Part of a small language model's weights.
Size: 14 layers, width 224, 7 heads of 32, MLP 576 SwiGLU, vocabulary 4991.
Each number is 50 + 12 x the weight over its row's rms, rounded and kept within 0 to 99. Layers, rows and columns count from 0. The size before them is the row's rms in percent of the matrix's.

# down: layer 10 MLP down (transposed), 576x224, rms 0.093, rows 212-232, columns 0-111
# gate: layer 10 MLP gate, 576x224, rms 0.119, rows 213-233, columns 0-111
# up: layer 10 MLP up, 576x224, rms 0.12, rows 213-232, columns 0-111
down212 103:58 44 72 66 48 26 33 66 49 45 31 61 54 43 54 48 62 54 43 55 79 49 52 57 45 44 51 29 47 50 34 61 62 48 52 58 70 47 47 49 63 40 54 69 62 58 40 73 53 40 46 63 41 51 51 53 49 47 37 60 58 42 40 52 49 51 28 65 55 39 51 52 60 40 46 61 38 37 47 39 70 43 48 43 62 55 67 73 61 67 36 65 48 66 32 36 39 64 78 36 42 51 72 66 41 46 58 68 71 27 47 49
gate213 112:41 43 60 54 64 80 53 49 57 49 59 46 50 37 51 21 64 59 50 41 52 60 63 18 52 64 58 52 78 55 44 64 65 69 55 37 49 74 52 33 35 31 60 53 32 44 52 38 38 57 56 46 64 47 55 41 38 13 58 58 39 58 42 37 58 49 88 62 53 37 47 54 60 45 53 49 56 67 45 31 35 44 41 47 56 38 47 56 35 55 53 44 50 41 42 52 52 68 39 46 34 43 32 36 67 49 37 59 47 56 76 37
up213 107:40 55 68 58 45 58 55 50 62 42 60 35 27 47 56 31 61 43 51 50 45 31 40 45 65 60 17 58 27 41 43 32 31 71 55 55 46 66 63 61 52 52 48 37 69 51 50 24 52 60 45 66 46 43 31 50 52 44 21 62 43 37 54 48 29 42 34 21 29 51 65 46 35 42 56 22 45 50 60 54 46 52 50 77 51 56 50 76 47 55 35 19 48 61 64 52 29 42 57 59 62 55 50 58 39 72 39 57 64 54 54 47
down213 109:44 45 57 51 34 44 54 42 54 52 50 40 32 60 66 24 46 48 48 56 74 53 53 47 46 45 54 50 59 41 30 37 61 54 47 54 24 68 44 47 72 39 54 61 29 53 45 46 54 52 78 60 70 53 59 49 37 44 47 52 27 60 54 50 59 41 54 56 83 45 55 43 32 58 31 53 65 67 75 66 47 54 64 51 44 44 55 27 54 53 45 39 51 29 61 40 75 46 51 43 64 50 54 36 65 44 62 44 41 62 60 58
gate214 099:29 41 47 57 86 51 44 33 40 53 59 43 50 47 45 41 39 49 56 47 51 52 46 70 61 54 51 30 50 28 25 61 54 48 47 50 60 43 60 56 36 52 69 24 55 37 45 48 37 58 82 44 74 42 72 61 45 73 49 58 29 38 41 71 44 46 48 50 68 52 64 30 64 46 77 48 55 63 32 44 37 41 63 47 48 34 66 42 57 56 67 50 74 34 55 62 77 58 49 53 63 62 40 51 55 48 40 48 66 58 39 63
up214 098:43 69 52 68 40 55 11 43 72 55 47 75 54 56 48 62 69 52 59 52 25 52 57 46 41 38 56 21 35 56 41 47 45 58 42 46 56 45 50 60 44 52 43 51 45 41 64 45 49 38 54 37 48 43 56 54 48 60 34 50 29 56 66 65 29 71 58 47 49 54 42 41 55 56 50 37 61 55 64 52 65 52 43 46 53 42 65 34 41 48 71 70 56 62 55 56 39 41 76 39 45 58 43 26 66 18 55 46 59 59 42 40
down214 100:46 56 37 39 32 43 38 53 60 38 41 48 50 41 42 55 35 63 55 48 51 46 45 50 40 38 63 43 46 55 22 60 52 58 65 59 41 63 43 26 31 21 59 54 22 34 37 42 43 52 36 44 48 64 44 33 28 43 36 40 44 47 48 52 61 47 42 49 31 36 59 57 36 60 29 46 48 40 55 53 51 53 31 48 58 45 58 44 31 67 57 66 22 64 61 26 38 37 53 50 56 54 49 60 52 54 46 77 69 60 48 65
gate215 112:64 42 51 35 60 59 55 40 78 45 66 72 41 37 61 42 47 42 24 36 61 48 28 58 47 51 49 43 51 62 48 49 43 53 45 47 46 40 50 59 39 37 52 51 32 39 62 23 34 56 53 45 58 56 24 63 55 56 44 60 16 45 47 43 52 42 59 45 50 44 70 45 54 53 32 42 44 43 28 66 48 48 68 67 30 30 50 57 57 59 43 63 35 58 53 42 49 55 51 72 55 33 56 49 53 24 66 48 58 43 57 54
up215 106:25 42 48 44 47 52 62 43 46 52 67 34 44 54 43 60 50 40 69 77 35 55 55 38 44 54 32 52 49 71 45 45 50 58 24 44 62 48 38 21 45 23 17 62 46 58 41 52 53 34 70 31 41 46 40 54 50 44 59 51 57 41 56 20 50 18 63 51 62 39 63 57 52 47 36 71 48 49 46 50 41 29 57 48 42 49 41 51 42 35 46 44 22 42 64 56 49 62 58 44 60 55 78 42 51 49 42 69 42 39 45 49
down215 108:45 66 40 35 27 77 52 37 38 69 27 56 53 57 60 60 50 54 57 55 68 45 65 64 46 50 44 26 50 60 51 64 53 30 73 59 53 34 34 44 29 64 45 37 54 58 40 43 43 49 51 57 49 75 46 34 45 37 45 40 57 23 64 50 54 71 30 40 34 61 61 55 77 34 57 63 51 63 33 74 54 70 60 46 52 35 40 44 56 42 53 48 46 32 64 59 65 47 35 60 60 55 45 53 43 33 40 42 56 63 70 58
gate216 097:24 55 68 47 49 58 62 35 53 34 53 36 53 69 81 46 83 67 47 40 68 42 26 60 45 28 51 35 78 28 44 32 43 58 67 56 58 80 63 64 46 53 24 63 42 40 38 65 49 54 55 58 50 34 49 32 38 59 48 73 44 40 49 49 47 65 63 41 46 55 57 52 56 69 35 53 53 45 64 55 54 51 51 33 43 77 50 52 40 70 54 32 50 59 44 50 61 62 57 45 67 48 44 62 35 56 41 60 48 73 44 50
up216 099:59 54 60 40 42 35 48 51 60 42 30 30 59 39 61 21 63 53 22 30 41 48 40 53 42 38 31 28 48 43 47 48 60 31 72 42 47 47 75 49 44 40 61 62 50 40 61 35 26 55 56 55 43 69 39 58 42 52 47 47 52 26 65 46 45 47 53 42 55 45 41 58 66 51 51 53 42 57 56 63 46 35 62 45 42 53 57 47 40 45 67 42 58 54 60 50 63 45 43 77 49 23 34 43 56 51 49 73 58 44 50 34
down216 102:33 76 42 18 45 64 75 60 49 59 45 38 52 59 52 50 57 18 49 44 62 68 52 45 40 48 49 42 39 37 53 48 59 43 57 36 28 58 61 51 52 63 26 71 54 48 69 40 44 51 46 57 57 64 43 75 64 34 46 49 80 28 52 52 45 48 48 51 49 46 56 73 14 63 33 59 65 38 65 54 52 36 45 52 58 57 37 47 39 62 57 54 37 70 56 54 45 60 45 43 36 53 39 41 29 49 60 61 58 35 66 55
gate217 099:46 75 66 56 62 45 56 26 66 58 33 44 64 34 56 35 40 44 54 54 68 31 62 71 58 54 55 32 53 48 56 50 47 56 50 52 33 30 35 43 50 39 29 53 32 57 63 34 46 56 41 48 56 49 39 60 58 56 50 39 56 47 46 72 52 42 62 71 58 59 51 49 47 46 66 53 39 51 52 28 58 46 44 64 42 28 37 52 49 52 72 36 46 55 44 52 45 19 45 58 32 54 17 45 48 24 60 36 39 77 63 36
up217 098:41 44 58 54 46 49 48 46 62 57 56 38 37 55 71 64 20 62 35 54 46 59 36 42 51 49 65 49 53 34 47 59 38 41 39 56 39 45 42 47 54 45 43 36 45 45 69 16 42 53 44 61 56 32 66 60 49 53 62 28 49 40 31 47 38 55 49 62 67 68 55 61 61 29 44 42 61 48 50 51 65 56 58 60 57 44 56 69 44 38 67 36 42 59 80 47 58 38 62 58 52 36 64 49 69 49 47 74 45 46 67 61
down217 099:35 42 32 33 49 43 37 33 33 47 60 36 51 68 32 46 44 54 57 52 60 51 51 31 29 35 49 52 49 45 46 49 33 61 48 68 60 24 50 57 47 75 59 77 58 29 41 53 42 56 76 33 43 29 50 45 56 47 50 39 43 55 71 49 39 52 41 67 48 59 60 43 77 62 52 38 65 45 50 45 37 69 68 33 54 60 41 42 63 49 45 55 51 72 48 36 66 44 48 45 50 68 47 53 37 41 45 42 56 37 30 50
gate218 098:49 57 56 63 56 30 58 45 58 54 47 55 58 58 45 39 72 59 60 38 52 59 63 67 55 61 56 43 58 43 58 51 26 54 30 53 57 59 44 38 58 39 53 37 27 57 51 53 48 38 65 46 54 31 55 25 37 46 72 55 60 36 35 65 64 49 81 47 57 50 51 61 66 62 28 42 33 55 57 56 53 44 43 44 36 46 48 53 53 42 69 32 66 53 55 43 44 21 45 39 34 54 33 34 45 47 53 44 43 58 48 52
up218 092:35 42 51 52 49 47 58 49 41 59 43 46 37 70 60 99 28 48 48 50 49 50 42 37 41 47 48 65 53 69 44 43 40 31 71 30 49 54 60 57 45 42 54 22 53 43 49 38 61 55 51 34 42 69 32 73 63 50 61 74 46 45 44 40 46 64 55 49 50 63 43 42 29 64 56 63 51 43 46 39 57 55 69 38 41 36 69 76 53 39 64 57 33 26 54 37 45 78 56 65 40 48 27 49 43 41 52 53 51 54 36 62
down218 096:38 53 57 42 32 56 46 38 67 37 58 48 57 50 42 47 40 47 52 40 64 61 48 54 43 55 34 62 48 50 39 46 79 56 59 58 44 41 57 53 41 37 48 76 29 52 61 59 36 46 43 50 51 55 48 54 35 48 52 31 60 45 50 63 70 30 43 50 59 18 46 60 73 46 50 60 53 72 64 47 30 69 72 45 40 61 17 53 51 39 42 34 73 68 35 48 68 28 62 35 52 34 62 53 44 59 27 36 30 51 64 30
gate219 104:53 57 43 38 78 37 53 54 42 60 48 43 52 37 73 33 56 58 24 47 49 54 37 46 57 66 74 13 34 35 37 59 26 41 53 48 65 62 26 46 47 49 30 43 50 44 42 42 32 66 68 62 65 49 52 55 37 26 43 50 40 45 43 35 28 67 59 56 45 48 34 40 47 51 38 62 38 38 32 40 51 57 52 63 44 55 59 51 55 47 73 50 48 55 44 47 59 59 51 63 32 45 43 56 51 63 34 50 41 53 65 27
up219 107:45 53 41 36 53 46 43 35 48 43 58 53 65 44 36 52 48 39 56 67 26 42 55 31 40 59 49 30 56 52 43 59 58 58 51 47 51 41 47 20 49 48 55 56 47 66 53 28 63 62 47 44 40 49 45 43 49 61 49 56 38 69 43 66 54 59 35 63 38 64 44 54 67 42 46 41 36 52 58 66 41 36 13 57 59 36 50 51 47 49 70 69 48 36 48 31 25 52 50 63 68 45 37 56 54 52 76 45 47 40 64 42
down219 107:49 52 58 50 51 39 60 58 39 69 59 59 63 38 31 50 63 61 58 67 30 44 33 33 62 32 44 84 35 45 59 49 62 57 47 39 49 39 54 48 96 35 61 57 49 59 29 48 74 32 41 40 35 50 45 60 70 55 40 70 52 53 49 67 54 44 43 51 54 52 51 26 55 43 57 52 33 28 46 71 40 55 54 45 61 48 42 57 57 25 49 73 47 51 51 68 72 61 46 50 43 59 71 67 46 46 51 54 52 32 43 31
gate220 082:52 60 34 56 53 38 61 47 51 60 57 75 46 46 55 58 27 52 60 55 49 53 57 43 34 43 44 48 37 55 59 57 56 56 71 71 55 57 32 45 65 45 53 47 36 60 29 38 65 40 44 52 50 39 48 45 62 53 56 34 45 59 38 52 37 40 41 32 58 61 38 45 63 59 54 33 23 71 49 45 56 48 50 50 52 56 49 38 80 52 59 48 66 43 44 50 45 55 55 67 49 45 41 71 58 62 34 27 85 40 45 35
up220 087:55 51 48 60 51 50 56 41 49 66 54 18 52 48 57 46 67 31 48 64 34 63 55 56 27 46 40 56 18 38 55 75 52 62 44 37 67 52 62 39 47 51 55 39 52 64 41 60 46 46 27 61 73 48 61 43 59 56 68 51 61 46 40 48 51 49 61 53 44 56 39 38 56 41 62 49 63 33 27 54 31 62 35 35 67 56 79 47 65 44 35 44 45 55 54 56 55 46 42 37 47 39 61 64 40 53 49 34 41 41 33 52
down220 087:36 51 53 44 49 49 49 62 48 33 60 63 62 43 43 60 48 57 58 51 57 40 30 45 63 55 60 55 70 53 59 46 56 38 40 47 51 58 36 66 22 36 44 58 64 54 71 51 65 69 42 24 42 66 48 51 33 43 42 51 63 59 43 59 48 48 50 70 42 35 63 62 36 44 53 60 53 55 68 51 54 33 56 51 41 82 34 37 33 44 48 43 41 42 71 41 44 70 48 44 60 34 32 33 73 49 64 75 48 59 73 66
gate221 100:53 46 30 38 70 54 58 70 62 25 67 53 57 24 55 57 61 50 60 45 60 41 43 48 52 63 62 24 58 53 72 40 42 42 40 37 63 44 36 58 43 31 58 74 41 58 43 61 64 58 75 58 46 49 60 64 52 64 26 40 55 40 33 46 36 57 34 56 43 42 50 69 55 76 49 24 63 51 55 65 32 46 58 46 61 63 40 46 31 62 36 19 50 50 50 51 49 54 85 61 44 57 44 63 61 54 64 15 26 54 52 68
up221 095:10 60 56 39 52 73 59 64 39 68 55 82 35 33 66 66 54 38 58 43 84 50 46 69 51 49 29 52 54 57 37 69 44 38 43 52 41 47 52 64 50 49 43 67 40 55 34 65 53 66 67 56 39 30 28 54 43 38 56 51 55 57 42 32 56 34 51 38 55 38 70 54 58 60 53 58 61 66 40 65 70 58 63 54 35 39 40 56 46 40 43 26 55 43 55 55 47 63 51 61 42 50 55 72 56 51 46 42 51 45 50 52
down221 097:51 56 37 62 62 44 40 75 80 19 78 55 63 43 42 44 56 64 43 55 63 62 55 44 72 47 58 52 60 79 64 35 52 82 57 32 43 37 66 41 37 37 58 65 70 60 40 51 54 34 48 39 37 54 59 37 39 51 47 33 63 55 50 52 71 52 49 46 44 38 66 38 23 36 55 53 85 47 52 71 46 53 33 65 59 47 28 55 61 45 42 61 47 62 47 42 63 45 49 36 32 26 51 69 62 45 48 39 42 43 50 52
gate222 087:57 39 50 34 33 55 43 57 50 47 56 12 52 25 48 54 36 54 45 48 52 44 41 34 73 55 39 53 72 51 78 61 61 48 68 36 33 38 37 62 47 61 56 37 50 71 51 18 35 52 66 59 44 64 45 61 35 49 46 45 59 44 54 48 40 49 47 53 53 47 40 30 40 60 44 65 62 34 51 26 43 47 39 46 37 44 58 40 59 45 40 57 56 52 78 51 52 46 40 27 45 37 65 51 34 43 53 65 71 41 44 59
up222 083:28 30 59 55 35 60 34 54 49 49 63 66 73 41 35 52 31 58 74 45 45 52 42 35 47 54 51 50 75 66 46 53 58 53 33 44 39 45 59 34 41 47 60 26 60 28 63 58 43 33 52 39 51 63 49 56 43 49 59 59 53 50 51 41 29 41 58 66 48 43 49 42 46 58 39 71 46 45 41 60 54 49 34 48 53 54 46 39 44 75 76 32 59 47 72 55 32 38 49 61 36 60 40 45 21 42 51 31 54 50 60 86
down222 075:67 65 44 68 60 49 58 62 57 63 28 49 42 52 55 43 60 35 51 56 61 47 69 42 59 67 57 31 42 42 57 47 47 28 53 39 46 58 60 59 43 51 49 68 22 59 44 55 38 43 31 48 55 67 42 67 44 64 30 65 51 61 50 49 61 69 52 37 33 42 42 59 68 44 31 22 22 56 62 39 55 63 51 46 56 43 66 47 31 46 58 55 43 39 47 57 78 58 70 54 48 79 47 70 42 61 51 44 59 48 57 46
gate223 096:76 60 35 32 75 61 45 60 56 14 72 61 36 33 59 54 23 65 22 28 55 26 45 41 40 65 59 29 72 63 70 60 56 46 56 36 40 70 32 61 32 56 57 55 30 49 59 37 65 46 40 43 59 33 36 57 52 33 36 59 50 62 37 42 33 49 53 21 56 70 52 37 38 73 33 51 52 46 61 55 57 59 61 54 44 36 60 45 53 53 27 48 35 58 49 42 55 46 54 69 50 49 51 62 55 47 56 52 70 43 31 33
up223 098:56 52 24 45 58 38 63 50 36 48 37 36 64 54 55 57 54 66 64 61 51 66 38 31 33 42 64 54 57 53 60 80 63 48 63 44 38 65 46 50 50 65 43 48 77 43 41 60 53 56 62 66 47 50 55 48 44 46 61 38 21 51 48 40 50 27 59 50 21 54 45 52 41 35 26 43 42 49 67 75 63 36 66 57 25 47 54 49 35 61 47 48 79 57 39 59 28 45 48 31 45 70 44 59 56 42 50 40 14 56 45 49
down223 101:65 43 52 47 70 66 33 42 64 29 38 43 66 61 58 63 57 45 51 42 58 37 72 30 28 35 46 66 49 43 59 81 79 55 68 37 31 68 27 66 52 66 39 63 30 48 28 61 35 49 66 43 71 48 58 27 40 37 63 59 38 65 56 50 54 45 44 29 42 63 65 63 42 49 50 41 35 62 38 42 50 39 53 35 32 41 32 41 47 60 38 43 46 42 55 44 59 57 51 40 50 64 36 59 77 49 56 38 49 54 45 56
gate224 099:52 64 45 49 55 41 52 56 54 51 45 54 55 52 44 52 53 57 54 44 55 32 41 48 39 58 31 31 55 73 42 65 36 71 53 66 44 40 47 46 39 51 58 52 53 53 74 38 39 45 35 45 50 40 49 78 67 48 38 65 63 50 27 49 12 63 59 49 48 45 24 51 54 64 52 54 58 39 09 39 51 54 34 38 37 54 67 55 32 42 67 57 55 48 35 44 59 46 31 48 44 58 60 52 57 59 54 64 45 36 54 31
up224 093:23 60 20 43 42 62 51 48 40 68 29 46 56 53 70 68 61 54 47 78 50 45 54 53 55 44 66 33 76 28 52 50 35 57 67 27 50 47 60 47 41 44 43 33 43 69 64 29 44 73 75 37 40 33 46 54 54 66 33 36 54 27 45 43 32 60 35 50 48 39 48 54 43 49 34 47 56 60 61 32 64 32 50 36 56 53 51 51 44 36 69 37 43 43 49 61 48 54 66 40 49 80 67 66 55 68 60 60 65 49 46 67
down224 093:37 56 51 53 75 61 25 51 63 70 48 57 62 64 38 51 46 70 56 43 45 55 70 48 55 59 44 59 35 51 47 54 42 50 58 84 62 60 47 64 48 54 46 70 42 35 62 45 54 41 58 46 68 47 54 65 63 50 68 63 80 52 39 50 39 60 67 56 51 59 50 68 48 43 62 64 62 47 55 57 59 14 65 43 56 71 38 45 29 54 61 68 54 50 63 58 52 50 32 54 56 53 45 39 60 38 55 63 45 50 58 48
gate225 097:43 40 32 36 64 56 51 60 61 50 35 55 32 55 30 56 48 31 49 53 63 62 49 73 54 54 46 46 51 53 56 47 38 57 41 45 38 49 59 49 48 44 52 38 51 41 33 46 44 38 72 24 74 47 50 43 55 45 50 39 40 42 55 52 39 42 39 74 45 45 52 18 39 47 62 57 40 54 42 56 39 52 43 45 41 44 57 65 62 43 57 51 57 37 54 62 38 41 41 47 41 58 60 68 65 55 54 43 57 47 38 51
up225 109:28 43 68 41 54 26 73 32 66 37 70 35 45 61 54 60 40 55 37 35 62 51 45 54 71 70 41 62 43 55 32 56 36 49 43 49 52 44 36 40 49 37 78 53 29 33 52 36 29 53 53 53 62 68 26 46 57 74 50 60 31 51 42 57 64 49 60 27 57 49 64 50 41 67 63 37 49 53 55 54 51 37 58 51 37 41 38 48 49 49 50 49 65 43 65 56 66 44 58 51 42 32 25 47 48 45 35 64 72 51 43 34
down225 107:45 41 54 48 47 39 53 55 57 48 84 52 49 43 57 33 38 46 37 41 51 43 67 36 64 51 27 63 35 32 48 54 27 72 42 49 47 54 55 59 46 54 52 66 55 41 33 54 48 51 53 32 46 51 40 67 46 50 40 52 38 42 25 53 58 57 59 48 41 74 37 35 60 30 43 50 57 47 49 57 62 41 51 64 49 31 47 69 46 53 59 41 65 45 44 66 73 54 31 43 47 42 50 35 52 45 24 53 46 54 57 34
gate226 104:38 60 38 51 63 40 53 58 36 60 38 51 52 45 54 44 59 44 63 46 73 21 56 47 75 35 51 47 58 60 37 50 45 60 23 59 33 42 34 57 33 35 65 39 49 74 29 83 60 31 38 48 60 45 64 62 45 64 55 64 69 48 66 31 61 60 33 75 53 50 57 51 48 65 56 58 57 41 53 46 51 35 60 31 49 48 25 63 37 46 45 66 47 45 42 60 56 54 45 52 32 52 41 38 51 63 45 71 56 40 54 69
up226 102:48 58 45 41 53 67 72 43 50 36 66 39 38 49 44 36 51 47 36 06 62 47 48 64 63 40 73 60 57 40 59 44 48 48 39 37 46 38 47 44 54 47 49 59 67 73 77 56 50 65 36 35 28 71 60 39 26 67 63 44 41 62 50 41 53 55 72 57 75 56 77 53 37 41 42 49 50 54 51 55 48 43 35 62 40 59 57 52 43 50 54 66 36 66 47 53 44 46 66 45 47 56 46 52 47 48 72 56 50 45 62 42
down226 099:55 53 53 71 36 79 64 42 54 45 54 51 60 51 63 51 37 35 49 51 73 59 45 60 47 55 54 46 43 60 45 78 51 46 58 37 39 41 47 36 73 46 55 67 61 55 28 58 44 50 40 38 51 54 64 46 62 49 52 30 69 70 50 56 31 34 37 46 49 68 37 61 33 48 48 75 52 22 51 56 51 64 45 46 52 58 56 34 61 43 41 51 39 43 40 31 38 63 39 61 45 42 53 43 34 70 65 43 50 39 64 37
gate227 105:42 55 61 66 66 62 31 43 28 44 39 49 37 51 61 46 52 23 31 48 66 65 48 36 41 71 55 41 56 50 42 61 52 67 46 34 86 57 42 61 39 58 42 45 34 39 58 52 45 81 67 54 69 55 47 35 37 45 55 58 42 51 71 48 43 27 53 43 64 57 38 46 67 62 43 52 53 50 58 49 41 58 51 47 16 67 61 44 50 37 53 53 42 54 26 50 31 54 33 48 58 45 39 59 39 32 52 54 57 21 51 41
up227 105:52 50 44 61 53 47 41 51 31 42 42 68 46 44 30 81 51 47 49 70 60 55 41 58 40 39 65 62 59 74 49 71 59 54 42 42 62 46 45 40 47 61 66 57 46 50 72 53 55 28 50 57 49 57 49 35 56 50 52 53 42 47 48 58 45 60 54 61 55 49 54 36 49 49 39 58 30 65 62 57 42 50 44 45 57 53 47 40 34 54 52 30 60 40 40 60 52 26 39 40 64 73 30 26 69 57 68 43 52 61 22 68
down227 105:45 50 57 56 35 55 52 64 50 55 36 59 36 35 54 60 66 55 44 40 49 44 53 56 40 39 32 51 41 51 48 42 32 47 49 63 64 59 42 45 50 77 60 40 76 03 72 66 54 58 60 60 52 44 54 38 46 52 55 59 42 49 66 65 49 47 52 44 50 31 42 66 62 35 42 47 50 48 50 21 45 58 68 56 56 32 42 52 66 60 45 41 62 40 57 61 37 38 59 34 48 69 30 44 43 49 52 49 57 37 33 60
gate228 090:50 59 34 50 46 18 43 45 44 57 59 44 47 28 42 38 84 52 32 41 69 42 53 38 67 59 57 53 51 40 51 68 32 60 66 44 67 41 39 52 37 43 54 61 66 50 35 51 56 44 47 65 62 60 65 61 48 30 52 39 47 61 76 66 65 52 52 55 65 41 43 42 39 36 56 29 51 52 47 47 74 44 58 30 56 35 62 42 58 66 45 49 45 42 37 52 55 37 58 66 53 58 41 55 57 62 71 49 55 48 44 42
up228 091:65 32 51 76 58 29 51 33 56 73 26 62 47 57 52 51 55 34 49 39 71 52 62 82 54 54 39 65 37 53 68 48 44 37 51 68 42 41 74 53 62 22 42 56 41 77 63 40 54 42 30 54 49 53 56 47 46 36 46 35 58 62 52 74 44 42 56 34 65 39 52 49 44 52 47 53 56 74 41 53 49 67 33 48 55 51 47 43 51 55 46 35 65 54 44 50 61 35 70 51 53 23 34 59 47 42 37 49 47 61 55 43
down228 091:67 53 50 81 59 62 43 50 45 54 60 43 61 67 76 66 43 53 41 31 57 32 45 56 34 53 62 31 35 52 42 69 31 33 50 53 44 49 35 58 34 38 60 41 42 12 40 54 47 45 60 35 33 73 46 38 56 49 36 76 40 34 47 54 52 45 61 46 66 46 58 53 37 59 48 57 54 54 35 37 42 56 37 50 31 55 74 37 45 56 78 52 40 52 51 51 67 77 17 39 55 35 41 62 53 53 34 54 44 27 39 53
gate229 101:49 47 22 56 45 54 49 77 60 53 43 56 49 45 34 49 46 54 53 45 58 28 49 41 58 37 29 37 49 67 69 42 47 57 36 52 44 44 43 56 48 56 53 61 47 35 51 51 68 52 51 31 33 48 55 67 48 42 38 29 44 46 63 47 53 54 42 81 58 41 40 46 32 36 36 47 49 28 54 38 59 54 49 56 49 55 55 59 20 55 44 53 59 49 50 57 64 50 34 49 55 61 40 65 50 75 67 45 57 52 45 73
up229 102:54 72 45 53 34 63 41 58 29 55 55 27 45 27 37 38 73 60 58 38 39 43 41 55 28 46 41 55 43 35 30 43 49 43 39 48 52 71 48 53 48 60 54 39 62 40 69 68 76 39 47 65 38 51 31 51 63 55 52 44 51 30 58 67 61 55 59 60 32 31 44 62 57 66 42 44 71 44 40 62 47 56 47 55 57 45 39 42 43 58 52 46 27 58 73 47 40 47 74 59 56 49 50 62 66 46 43 44 28 23 47 46
down229 103:61 68 56 26 48 42 42 34 42 49 60 43 54 54 66 43 53 48 51 74 40 68 38 43 52 68 50 79 44 48 61 74 59 36 68 32 46 73 52 44 62 55 45 45 38 39 38 59 33 62 40 71 61 54 58 51 56 59 58 51 41 42 65 49 52 78 50 43 45 49 27 22 51 53 41 75 53 56 45 56 52 46 54 44 51 59 19 65 44 58 47 24 44 50 39 21 49 18 64 59 46 40 54 49 54 43 45 63 53 56 42 51
gate230 098:53 43 52 44 51 41 56 54 58 67 42 47 23 52 67 43 34 53 51 20 79 64 51 48 69 41 58 50 68 55 64 46 55 81 46 43 60 49 40 52 44 48 43 22 58 60 35 66 55 63 53 40 56 46 24 48 51 46 63 47 50 64 49 37 54 40 67 33 62 76 55 45 47 60 61 43 49 57 48 50 49 46 44 61 44 21 58 23 54 41 77 28 40 54 33 76 31 55 31 67 59 47 53 49 43 69 42 31 62 44 41 56
up230 101:17 33 58 57 47 33 69 60 59 62 47 46 42 57 63 33 33 25 65 56 53 55 45 53 33 55 55 39 49 45 65 63 55 51 41 57 58 60 73 46 56 79 67 45 52 55 40 48 64 63 50 43 48 86 62 52 57 44 50 46 32 45 53 44 45 33 39 36 46 74 38 27 65 35 73 26 31 69 44 38 43 53 50 60 47 56 52 54 61 41 45 32 63 57 49 56 51 46 20 78 57 50 43 60 56 58 36 26 57 65 54 56
down230 104:32 53 38 70 43 50 43 52 32 39 46 49 44 71 64 69 64 58 53 45 52 43 48 54 62 57 67 02 53 72 59 47 27 39 52 52 37 54 62 43 45 70 43 68 23 35 66 42 49 57 46 47 50 39 38 37 55 45 42 44 34 35 38 35 44 60 66 33 48 62 66 46 48 41 65 44 45 50 43 38 54 53 56 53 56 27 45 45 32 41 47 46 71 33 57 57 40 62 44 39 64 46 42 62 64 42 52 38 47 50 46 58
gate231 104:40 72 59 50 41 47 44 50 48 66 51 39 38 58 68 54 60 47 34 39 57 44 58 38 45 71 38 54 59 72 69 61 14 57 71 40 50 38 45 60 42 53 51 37 54 36 59 67 44 26 52 45 68 49 56 53 32 47 54 62 63 44 40 56 43 56 65 45 54 60 26 52 50 66 37 57 37 58 72 42 23 25 52 60 33 45 61 29 49 40 58 54 43 57 40 34 54 56 46 55 53 49 57 36 57 30 58 54 49 58 41 46
up231 101:51 61 62 43 45 41 46 42 47 60 42 47 54 43 25 37 42 36 52 37 36 43 67 20 64 63 50 43 38 64 53 38 41 48 49 61 60 55 34 59 58 38 55 37 47 65 65 40 47 50 40 52 58 42 42 22 67 28 49 54 33 44 71 70 39 47 30 58 31 38 61 66 58 53 51 61 55 48 27 46 45 45 59 59 45 42 62 49 53 30 74 53 72 60 52 69 52 55 38 25 44 55 47 48 41 27 61 37 23 40 67 56
down231 102:34 39 52 41 58 47 39 65 30 56 56 58 48 45 60 54 26 47 50 33 73 59 56 60 48 46 69 58 48 39 76 63 51 51 45 56 49 48 48 33 53 39 24 58 28 62 49 41 36 48 35 45 63 52 59 57 55 25 34 53 31 34 65 58 57 49 48 64 39 47 41 43 60 50 47 28 49 55 44 44 49 70 40 58 37 53 65 57 36 39 58 65 54 73 44 66 59 52 67 79 66 50 35 53 45 36 32 46 37 53 47 67
gate232 105:67 36 59 27 58 58 61 46 55 41 56 54 56 53 40 47 46 45 48 58 56 64 40 54 55 36 30 42 43 24 49 62 50 65 21 43 53 39 49 38 46 30 75 44 20 61 38 32 35 70 85 52 56 72 54 46 46 45 39 39 42 46 59 54 52 56 42 56 70 34 43 53 54 70 68 81 52 50 51 57 33 39 53 52 50 40 65 53 56 60 48 73 46 54 57 53 60 42 45 72 39 64 59 43 52 32 40 60 53 49 56 56
up232 106:39 48 71 40 67 48 51 62 49 46 46 46 36 50 69 48 55 61 51 45 49 60 57 36 55 55 43 48 62 36 44 59 26 50 53 48 52 40 62 61 52 43 42 51 50 55 43 36 24 54 55 51 58 56 56 69 63 65 38 40 29 69 70 66 49 40 52 50 26 49 53 48 61 57 59 36 63 56 54 55 41 65 49 72 46 55 47 39 46 54 73 49 37 48 84 39 52 27 23 38 34 26 69 45 42 60 43 64 34 46 73 43
down232 103:49 56 61 64 60 51 38 47 55 69 51 79 39 46 48 39 39 38 52 33 62 40 50 60 52 37 44 50 70 52 65 35 32 55 71 78 27 57 29 52 44 59 35 52 62 41 47 47 47 49 46 38 65 41 42 63 38 52 59 43 38 28 59 57 63 34 52 57 49 46 57 45 73 57 45 43 50 80 48 59 52 51 58 72 52 50 27 44 60 31 47 45 60 30 60 59 36 17 62 51 48 44 43 58 44 55 46 38 44 66 52 43
gate233 099:45 58 38 43 59 39 62 54 33 34 44 81 72 50 35 71 59 43 50 50 69 31 58 53 70 32 68 40 52 45 49 55 47 56 53 39 34 67 35 74 59 48 29 51 51 61 46 39 68 58 57 58 62 45 61 44 47 70 37 33 53 67 69 35 50 56 55 41 63 41 89 61 49 45 47 50 55 50 68 55 51 35 56 68 33 46 28 66 27 49 55 42 42 44 51 46 67 67 57 58 36 40 42 56 61 40 62 32 51 60 51 42